Weights of a small transformer language model.
Size: 12 layers, width 96, 2 heads of 64, MLP 384 ReLU, vocabulary 2146, 1.93M parameters.
Architecture: LayerNorm before each block, learned positions.
Training: a variant of SOAP for these matrices, 159M tokens, 2431 steps.
Each number is 128 + 32 x the weight over its row's rms, rounded and kept within 0 to 255. Layers, rows and columns count from 0. The size above them is the row's rms in percent of the matrix's.

# layer 7 attention output (transposed), 128x96, rms 0.152, rows 89-105, columns 0-95
size [101 100 116  96 104 109 109  96 102 110 105 103 105 102 106 106  98]
[[121 168 110 102  98 155 114 127 157 119 114 177 207 139 112  85  91 134 126 131 149 138 149 130 132 201 190 100 112 101 161  40 179 111 124 101 154 112 107 116 127 118 138 149 128 130 173 125 176 176 127  51 111 123 172 116 137 122 120 141 107  86  78 144 202 114 115 128 144 111 133  95 139 158 173 114  93  96 178  98 168  91 151 100 123 120  95  52 179 118 142 132  88 123 120  89]
 [113 119 111 104 115 149 104 146 124 127 156 168 141 118 163 150 105  90 101  71  72 178 162 145 134 105 123 114  38  95 127 107  92 125 120 114  89 118 165 138 146 121 130 143 126  93 107  33 176 162 122  69 182 113 137 121 115 147 129 120 207 128 165 149 202 136 140 143 116 101 116 122  98  94 166 133 163 135 100  70 110 169 108 168 182 114 147 129 184 131 146  86 192 117 125 125]
 [137 123 173 129 130 178 142 101 118  74 131  73 136 130 150 123 114 162  97 179  84 138 133 128 151 157 166  71 134  60  74 155 110 136 170 143 147  62  99 116  92 143 120 132 116 155  96 109 131 132 113 143 149  94 143 115  98  94 139 183 161 188 113 115 107 142 149  77  82 144 120 181  75 118 149 101  75  81  65 223 142  82 151 129 106 124 114 101 121 118 127 135 160 116 135  70]
 [131 150 129 145 147 133 108 130 119 111 203 149 132 119 105 118 173  77  64  81 103 115 136 135 118 164 172  96 133 119 113  96 158 145  53 137 156 107 137 118 131 102 179 193 123 126 130 185 158 100  72 113 123 103 165 102 140 138 110 113 142 169 134 109 109 150  86 130 105 174  72 172 114  96 102 151 131 116 149 105  98 155 104  51  94  89 159 117 130 150 101 103 203  85 176  58]
 [149 126 139  94  87 152 154 194  55 149 135  85 216 118 103 147 159 121 174 119 123 151 101  97 158 156  73  95 116 203  79 111 150 138 107 133 105  88 157 140 149 107 157 104  94 161 151 170 112 148  72 117 107 117 136 108  94 111 144 162 147 134 103 160 121 149 125 126 111  81 184 137  98 153 170 136 136 103 114 121 108 133  94 105  46 103 114 149 143 149  86 169 120  70 150 187]
 [ 89 124 173 145 124 118 128 112 198 153 157 131 173 188 156 139 140 153 105 153  91 114 155 122 135  93  83 106 135 128 111  87 172 155 170 137 112 128 115 103 114 169 107  97 141 194 125  99 105 105  34 164 147  53 125  98 134 119 138  96 117 118 163  96 127 154 147  99 164 176 169 170  90 205  87  79 138 161 153 104 123 105 108 130 186 138 154 173 157  91 147 104 143 101 148 104]
 [109  54 152  97 117 105 151  61  94 132 101 144 136 100 101 152 116 109 117 127 114 109 102  83 129  71 136  98 119  96  61  99  72 109 140 160 157 123 174 123 176 221 161 149 125 101 128 163 162 147 154 122 133 152 145  90 180 108 116 139 139  58 149 167  98 102  60 161 133  90  87 106  85 120 142 158 116  93 121 136 193 147  58 127 142  90 118 110 134 138 165 130 116 127 152 138]
 [137  97 162 144 126 145 144 149 151 166  74 128 147 103  83 157 138 132 136 122 120 158 119 126 120  73  98 148 196 156 105  51 143 122  89 121 165 142 105 151 105 148 116 110  98 134 145 147 152 150 106 192 116 106  96  91 141 206 186 143 126 167 137 110 116 125 126 122  57 158 159 136 149  91  82 102 125  89 150 104 146  76 200 144 141 132 188 162 181  70 135 103 162 130 106 194]
 [148  99 102 159 154 128 141 157  81  90 148 137 168  79 147 100 185 120 103 164 144 111 135 102 217  50  66 136  66  90 126 142 157 112 140 119 115 164 146 106 186 134  99 140 174 137 154 143 173 135 125 139 107 144 126 113 132 181 130 112 136 114 131  59  81  95 134 109 159  80  89  96 135 118 131 111  48 159 110  78 102 101 162 121 107 131 110 111 100 106 193 152 177 137 133 125]
 [123 126  83 141 126 199  95 149 119 115 103 151 124 148  99 176 191  92  70 112 168 154  97 124 156  66 142 162 134 131 129 138  95 125  92 103 136  68 129 126  87 135 177 108  94 108 146 159  78 122  86 119  84 160 146 149 172 109 188  90 159  90 184 155 113 104 158 135 173 144  98 122 136  54 183 138 165 105 132  99 127 114 103 141 153 196  66 106 146 128 155 115 103 150 100 130]
 [151 118 136 126  71 106 147 195 199 142  72 165 107  91 166 124 106 108  76 101 172 134 137 129 138 120 140 139 134 130 152 110 141 161 188 107 143 111 141 115 182  98 145 118 190 117  97  60 159 107 105  88 150 170 101 150 103 122 144 170 125 107  99 104  84 136 120 157 166 134 107 225  73 162 130 121 149  75 173 108 174  91 137 163 133 144 138 162  86 142  91 128 108 111  92 159]
 [145 176 158 171  94 165 178  97 131 104 122 169 118 123 129  70 116 151 132  81 137 121 170 209 124 114 104 131 163 128 120 101 154  89 143 107  85 225 140 106 130  90 121  81 166 154  97 101  85  93 111 172 127 161 167 126 181 133 194 131 173 112 118 145 120 144  94 136  95 152 112 132 114 109 135 113  89 153 158 152  80 166 122 147 130 139  80 144 147 168  37 144  94 127 141 143]
 [ 95 100 151 186 115  56 174 133 140 110 118  84 105 117 111 131 168 121 132 212 139 136 174 123 136 112 182 174 156 143 127 102 119 189 126  97 125 147 132 102 132 136 117  77 160 135 161 112 121 117 141 119  62 134 119 112 130 117 102 103 143  72 171 179 131 146 174 156 122 121 138 116 158 188 159 131 121  86 187 151 105 118 161 132 139  10 155 128 117 172 107 118 189 125 124 151]
 [128 121 133 102 136 150  96 177  84 140 231 136  59 115 127 114 140 163 116 128 127 114 103 137 100 174 116 200 148 140 152 146 169  38 163 151 142 168 158 128 148 135 175 116 131 127 120 136 156 111 134 107 129  48 114  76 122 113 129 137  95  96  83 147 104 127 148 115  98 172 107  88  74 124 136 131  83 150 138 107 100 104 134 152 173 144 161 109 135 113 121 213 179 109 135 175]
 [153  74 186 168  63 111 172 137 151 111 147  86 106 133 121 134 168 137 110 145 138 117  94 182 139 176 116 147 137 116 158 166 130 195 149 127 152  91 150 117 155 127 100 141  82 161 180 109 103  38 152 186 148 120  76 125 132 147 124 156 174  90  87 103 138 180  77 132 111 141 126 102  98 125 135 111 128 119 142 156 127 107  92 117 162 159  59 118 199 164 161 109 152 120  99  79]
 [ 90 162 136 133  62  89 145 111 138 176 147  80  53 101  99 140  96 180 128 102  96  93 109 142 136 121 183 142 124 149 134 156 105 101  90 134 150 131  75 177 146 134  96 116 162 126 129 154 152 156  93 117 126  90 104 106 177 169 105 167 166 147 132 126 154 130  99 162 142  98 119  91 134 123 185 179 112 147 118 161 120 141 119 218 108 116 139 195 134 128 134 141 202  78 108  59]
 [131 150 120 172 213  92 123  88 171 142 116 136  99 111  80 139 132 146 133  95 159 128 145 129  48  99  87 159 127 124 108  76 102 111 166 136 122 114 116 184 174 165 131 109 101 131 101 105  93  94 160  95 142 127 146  99 112 115 172 175 125 214 171 112 126 149 158  73 195  97 163  97 146 118  99 119 173 155 159 105 149  94 149 130 135 111 127 114 124 189 137 208 121  98 139  97]]
# layer 7 attention value, 128x96, rms 0.176, rows 90-105, columns 0-95
size [ 94 115  89  98 106 103  96 108 105 105 107  98 102 103 104  99]
[[160 133 151 131 139 156 144 125 142 122 161  56 103  75 176 147  82 133  92 129 165 131  65 104 108 115 111 172 127 116 160 100 165 168 167 175 123 135 172 141 142 187 117  76 107 183 156 175 111 113 103 112  97 167 118  95 123 125 147 139 127 126  71  81 172 122  91 149 141 147  94 101  64 173 184 151  89  90 156 171 144  78 180 105 101  94 111 147 127 155 154 158 115 181 107 135]
 [104 107  84 104 107 160 125 114 108 148 102 151 120 110 121 101 125  81 117 137 103 135 139 120 137  80 120 115 157 152 135  65 123 104 182 113  92  97 133 160  84  59 130 151  82 186 183  68 106 131 118 163 139 180 110 171 111 144 151 139  69 150 170 180 110 144  49 147 124 112 122 140 154 115  82 119 101 128 121 104 102 151  73 150 147 125 156 162  87  87 133 134 175 187  44 156]
 [101 125 141  97 182 180 160  90 160 139  14 131 187 163 127 108 175 135 168 146 167 111 121  84 150 140 123 165 127 115 130 105  85  86 124 138 138 164 210 140 163 168  90 137 137 157 160  98  72  99 138 141 126 110 199 135  81 119 123 138 129 164 147 133 109 137 136 112 127  92 126 156 179 120 169 165 145 168 138 146 172 119 133 115  70 135 124 126 118 137 112  75 131 195 123  99]
 [150 109 108 115 161 153 174 164 172 105  97 157 131 190 157 156  48  90 111 116 138 130 134 151 121 113  92 129 162 122 181 144 127  87 182 158 217 122  87  80 104 167 151 112 131 130  75  59 101 157 113 144 153 104 119 128 130 122 103 139 187 119 183  65 133 128 123 120 132  71  83 139  93 114  86  83 147  80 129 129 146 146  71  97 135 124 150 128 127 119 152 148 117 175  79 135]
 [122 135  40  80 140 121 172 168 103 130 136 147 127  49  86 145 134 125 150 156  97 153 133 111  94 116 116 121 162 121  78 156 125  84 161 182  96 127 119 120  74  77 149 132 154 152 144 112 134 147 148 115 102 119 140 153 115  93 115 202 126 172 128 107  91  98  80 114 174  83  77 124 144  94 126 131 123 115 110 191  91 144 162 163 133  99 128  64 104 146 140 110 201  72 178 105]
 [ 94 144 116 167  88 190 114 189 148 143 131  46 134 170 143 120 106 159 141 158 132 111  86 124  87 153 156  63 140 172 165 121 155 122 133 116 135 117  70 142 112  76  71 107  72  85 113 159  87 137 116 149 140 132 104  94 135 110 142 144 109  94  27  73 165 143 169 180 123 105 165 141 158 148 163 109 149 159 170 141  87 115 144  82  93 137  97 112 161 112 140 123 128  99 116 144]
 [138  85 120 152  80  99 146  69 138 111 150 156 198 173 123 138 110  28 102 126 151 157 120 116 128 134 139  93 117 103 150 181 116 115 168 116 120 104 124 151 112 129 141 104 123 140 134 134 144 101 116 133 128 207 176 146 127 111 118 138 128 136 144 150 170 177 149 117 163 105 100 144 136 154 145 182 121  94  93 145 159 107 132 130 149 130 102 116  27 174 178 120 123  48 175  51]
 [129 132 186 111 151 122 140 185 117 132 134 147  83 147 126 134 129 172  90  57 148 142  93 117 120 172 139 175 148 122 165 118 140 148 123  85 119  55 129 157 149 101 121 134  48 159 104 144  94 110 138 109 105  94 131  93 154  69 160 176 190 142 185 176 140 129 135 131 121  82 127 106 116 165  65  95 182 131  59 164  94 140 136 121 135 101 101  54 105 145  80 134 144 149 119 116]
 [129 137 178 178 115 132 147 111 111 129 106  67 119  98  93 108  74 124 133 138 135  87 149 131  52 185  86 169 114 182 145 110 167 165  86  91  68 194 131 172 137 139  78 141 134 134 116 136 116 119 134 166 142 132 173  82 184 157 118 128 142 156  97 125 181 168 135 102 113 142 147 170 125 131 123 122  99  68 110 150 111 156  70 132 130  92 177 114 130 182 168 167  67  93 111 140]
 [186 113 123 118 130 139 111 136 110 122 129 117 133 174 125 161 164  95 186  86 164 151 164 111 145 103 130 176 143 144 128 100  95 136 128 119  49  70  78 165 150 169 144  52  87  97 159 194 138 137 110 132 169 106 161 100 147 114 139  83 122 171 144  63 148  94 154 133 187 113 127 117 146 155 177 152 158 108 139 129 120 150 138  99 174 124 162  97 125 141  88 129 220  99 174 142]
 [122  71 106 127 107 102 105 138  72  93 151 119 150 108 159 128 156  85 169 158 156 132 142 130 146 189  91 163 102 124  89  88 109 129  81 101 134  94  64 108  87 193 180 167 105 133 163 136  70 145 170 101 153 167 103 128 116 100  82  77 140 119 142 116 188 144 126 149  71 127  91 122 120 122  63  83 155 150 118 118 162  66 119 151 104 124  99 168 114 116 155  79 151 129 181 160]
 [156 186  98 111 131 156 159 125 141 127  72 145 139 126 100 138 135 136 155 134 205 117 153 139 138 111 115  90  97  59 160  92 144 107 118 202 138  93  79 125 166 128 131 159 115 126  68 128 103 130 137 160 175 137 123 127 123 161 164 155 181 142 145 140 122 106 103 203  95 119 164  73 122 160 153  97  59 188 119  75 105 105  98 155 176 109 115 122 158 153 156 113 104  78 193 110]
 [108 133 111 140 197 126 100 123  85 106 115  95 126 136 154 131 146 140 144  94  73 139 158 134 116 163 136  68 134  63 143 152 118 166 130 122  68 114  88 114 146  97 184  44  94 108  97 111 138 152 170 132  72 136 179 168  87 125 147 134 168 156 128  96 134 115 130  73 116 143 116 111 205 103 123 131 129 153  96 129 183  77 149 175  94 157 141 192 162 116 109 101  81 179 102 120]
 [135 149 144 117  87 183 112 132 104 133 141 115 142 164 165 156 147 116 147 202 115 170 108 126 206  76 132  96  99 125 128  98 122 143 170 123 122 166 117  84 160 119 161 138 118 124 161 145  68 150  95 124 150 178 144 109 102 125 125 149 111 209 143 144 119 100 178  65 117 133  97 152 114 139 103  77 127 136  90 110  41 168 112 130 165  58 200 174 155 141 148 122  85 139 108 137]
 [113 112  99 125 148  29 126 151 139 141 161 111 157 195 129 167  95 198  83 217 170 162 124 114 158 152 159 135 110  97 113 104 145 140 140 155 108 126 155 115 122 147 131  67 126 140 109 113 175 138 144 165 146 162 109 122  69 128 118 148  95 111 137 157 136 168 140 170  96  92 123 148 140 126 150  70 125 156 153 127 166 120 208 111 183 142 164  74 141 120 160 162 137 193 134 147]
 [141 160 109 109 136 109 108 139 148 144  92 184 186 130 135 132  77 150  87 119  88 103 125 141 103 106 116 127  94 167 138 205 113 130  98 130  60 144 117  87 131 119 182 150  90 120 152 198 175 141 104 160 120 134 154 145 143 133 182 131 169  61 101 144 137 122 125 174 167 168 136 194 130  84 135  76 104 101 132 184 162 128 159 130 139 174 133 147  63 118 123  99 144 155 194 173]]